Weights of a small GPT-style language model, trained from scratch on English Wikipedia: learned and rotary positions, no biases in attention or MLP.
Each number is 500 + 25 x the weight over its row's rms, rounded and kept within 0 to 999. Layers, rows and columns count from 0. Numbers have three digits each. The size before them is the row's rms in percent of the matrix's.

# layer 5 MLP up, 512x192, rms 0.0447, rows 471-511, columns 128-191
092:500425481515548483508487542484501527499526489516507507516523498499518522475439508491528515480457486474524496508508496461490496482496486528490518533510520468537482487464488525553522496454489481
111:506459523482505522541491513505471515510515485499503493454487459559484496509509475468541512494448483485503479511513494474517516443530493536498497480500515505511473496499478504477522514499537486
094:542456502495524496509475451481506514491530554528518470458465525470530509499516538471538465491504483520564465529523481570502544497510460445537462485517488494524490498486483493501498528479444504
094:504535491488504531501512510456514529461499521494503584461502512522492506495561496515487531497486495457497482494495505474485459477539475518512533495511558502437515529487452519513481501464514474
080:508534494517500532499524508486535544516526506554518514511504509518488501522470520536520500493522497519539487542483503481517449479471483498463567484526509464472501501496529503491487504484506505
094:488554508513466484511509493500469504506495492448530497534517517529467487506561519517525509505474474493471510504509539498549496506475506517482541462470530451476546463529479486458492495466528487
099:443482485523495539483513526472495530483536530569500488465513483452467526471493504500576529472520505485483485460513509515473519490524542499507497486533501524512519475575492528472474520482475521
101:478524499524474492477494526452484520524473473487540498500490497512471478492488487505481470555524489510471519501529497524500474502464478527465492474462560495484491458527514528531487479486452497
106:464524517481465504522495517512481511462481504461544510494507493565479494527459478455463508539506471471515511438530520496516489485485477512498480531498520518476472472456551530567482516518549496
097:525551508492503530545528524498483536477443482509483501456495513521483494492453503481488536530486489456506517500472493542530475488498466497488527488512501468502547454543520514497510508522473498
090:484469479533528441480541464505482533474565512512496481480536533474503504541524486495462493526510511533490533516505498493537514493462505536509470513486468514523480512448483500495508512543493515
094:492439512497482528472573528462484526503526506463448499488499544511532520500448515512496515539492475529477485478467479527492486507486483508498501500494501486517586471469532481498510525531494517
096:538508469519486534505521511553513516480478482517487498533487544488491523553503459484502485515548535501437483523491474459521514517522477478560502513511515535502505498539471553513503491434466534
103:509516489515529483462498458494509482541515548467479473503520552537520498509535525478524492460482542487472516522516502510480515477442518470443517446512499496488541503509510527513530477514510466
099:472477542535511495506522490527505531498497508495511492509563494490508524498495502489536490443516511490549446501493488471501550462500509425580472532490505494524518505462516476467504527477492518
103:552526519505534510465508534503500510501528473509483512532485468503512507526446451485507480518451527521484479509456464447516495496516492510556507512491534510448507520484483541535488569505469470
092:477478500530499456498524527501473486498465455490505484514495477515508490519472519512540485458515494528485526510490527477479512455469515479472554506462497486537462475538491438496491495515464534
101:513469518503523562471538490505509500541550516497534489494479498470514455490538518501497536477500486454509488529491484520531522490503496522499533511513468480465435516523554502477508492533475516
105:536504498463497516496517528498512498453481472509474540494493525449516519483448547478487530526492520477485503477479506541494470534536512495504502521486456513539492461458485520501474496515503505
107:534492478492497504513494491436545498494462519511541485499501496536446491522517492496479555482448497547512497505524506537503491513498546499500484506491497497506548474509529508472496499481491516
104:491503533473535499499533529508514506477496501563486477526528554484535502497535453512544486471483545513470485538446511528467449500474521516501488469511505459473528488520568468515472425564482516
106:450491491486511478556526508487484454508495518494510464482486483506499510509484473495484492494482481503485491469502487466483489509481562498484548447531470465447482436520546494534540510494519482
101:521489483487507481533521521537535495526524528490529526488508528501558489477486502480529480506490480500572519534511504545453500461464470520460508516498516487534531458495481498470477458503461512
090:525544506518491493523491504487478464495496490515511491492556512522536536501493479556520521495497493473489522536550501517468453519470493503485526511479532506491492476524481497525489504495458488
098:500507500512545520511487449534478521502512453503511544477540493485508473534499512464526529509503471512535542506508479527538507468486509465514461521503518494506457533477469460487485534532518507
087:509477497509531510500505489552468517473513467491506460522460525520509514550509500517538506527478465505503484513539471488524519483501484514554525535502495517488481500490465510497474511476546490
129:492512520487506490499486508481450491526482479479475546454508496454465489480464536502476565483510499517491526481487518493511504515518509492462496525507460485503499500445460512515497529440505498
104:468485496521525484512487512468473513537519501530526542493511483530462510520487530505532511472439488482508513534536479463522479458435524481501518477498489483514474523447521503556495514473531523
100:518545510499473505510530469530463500494497508467479465507484517495525486484523517505487459492477491454502475485509524510511484538513473489469504509516497502533526515531519505536513514502488488
105:453487440526501495505538472540445477480480482481509521493512502495536478566545479493478513523477478518523534510504506537498493534470460481522446494531508518494522485470509489445523498528511461
092:479487476516539521493529495552497511504518500533456515498491525468526503502529514500550501514474476552551474477488479473498532516460478443526503488518490530508482520463472487453497523468524466
094:524471490492439488515518487462496487498497537472510476523474510522527514468480526495451511493481515489479506515549508496469481492523507563472486495541450518521486551518552526489503452500435480
099:489502552472498538502502530490491521493510503503485510491512488491484514500488533518514506540544508520523500523500496506471516524490494491482506469475469493457473504499475494511482451433492513
106:512520512466499483512496519487506504530506484487526456503508508557487515491505490510464478523533527478452539516501516495476460508517518576467548463483508508457481468537517520483516501481483519
102:515489527515511474515498498465512517497498475518551530484517454534560465506505537524533532486505463493470519495506510476510485460485519508508508521502507482541518481502502523494526516472537505
089:499490506470492488531510534487464532560454494512509473510544523487518502489491518485476535471515550474494478485486478492503497487527493535551543522513516467490491503544521535519548493517487435
093:507494528493501496500493507483505528514527554502506426512481464506488499512515515498480490495500486520449528485504516551486514452459482496509537510529464531480454504496500506490519507491490512
091:524538514485519507517485527491485494517505495506495481531497515506485519544528488521484465476516496492518535491522488483510471476476521515501503490481457511484479510446493519545524477535436500
101:505513509492503440505523498503516492500537484469517483519480491544478547504481517518459470535484521460529524504517516517531473501485497518496502529504523481487561515476473522528498545474477505
099:484491475486519500460518484501500485491496472547470535517494511494535500516525502495491498507467496552535494461513441515491493495477484460496478457503532513520482499449469493465481523502517510
095:524519514490538487473518491521472515527494500448517471482509536500505523523494489530497475555461502490517501536506507543531454487488475472507513477480484509490554502489542512500479490512518533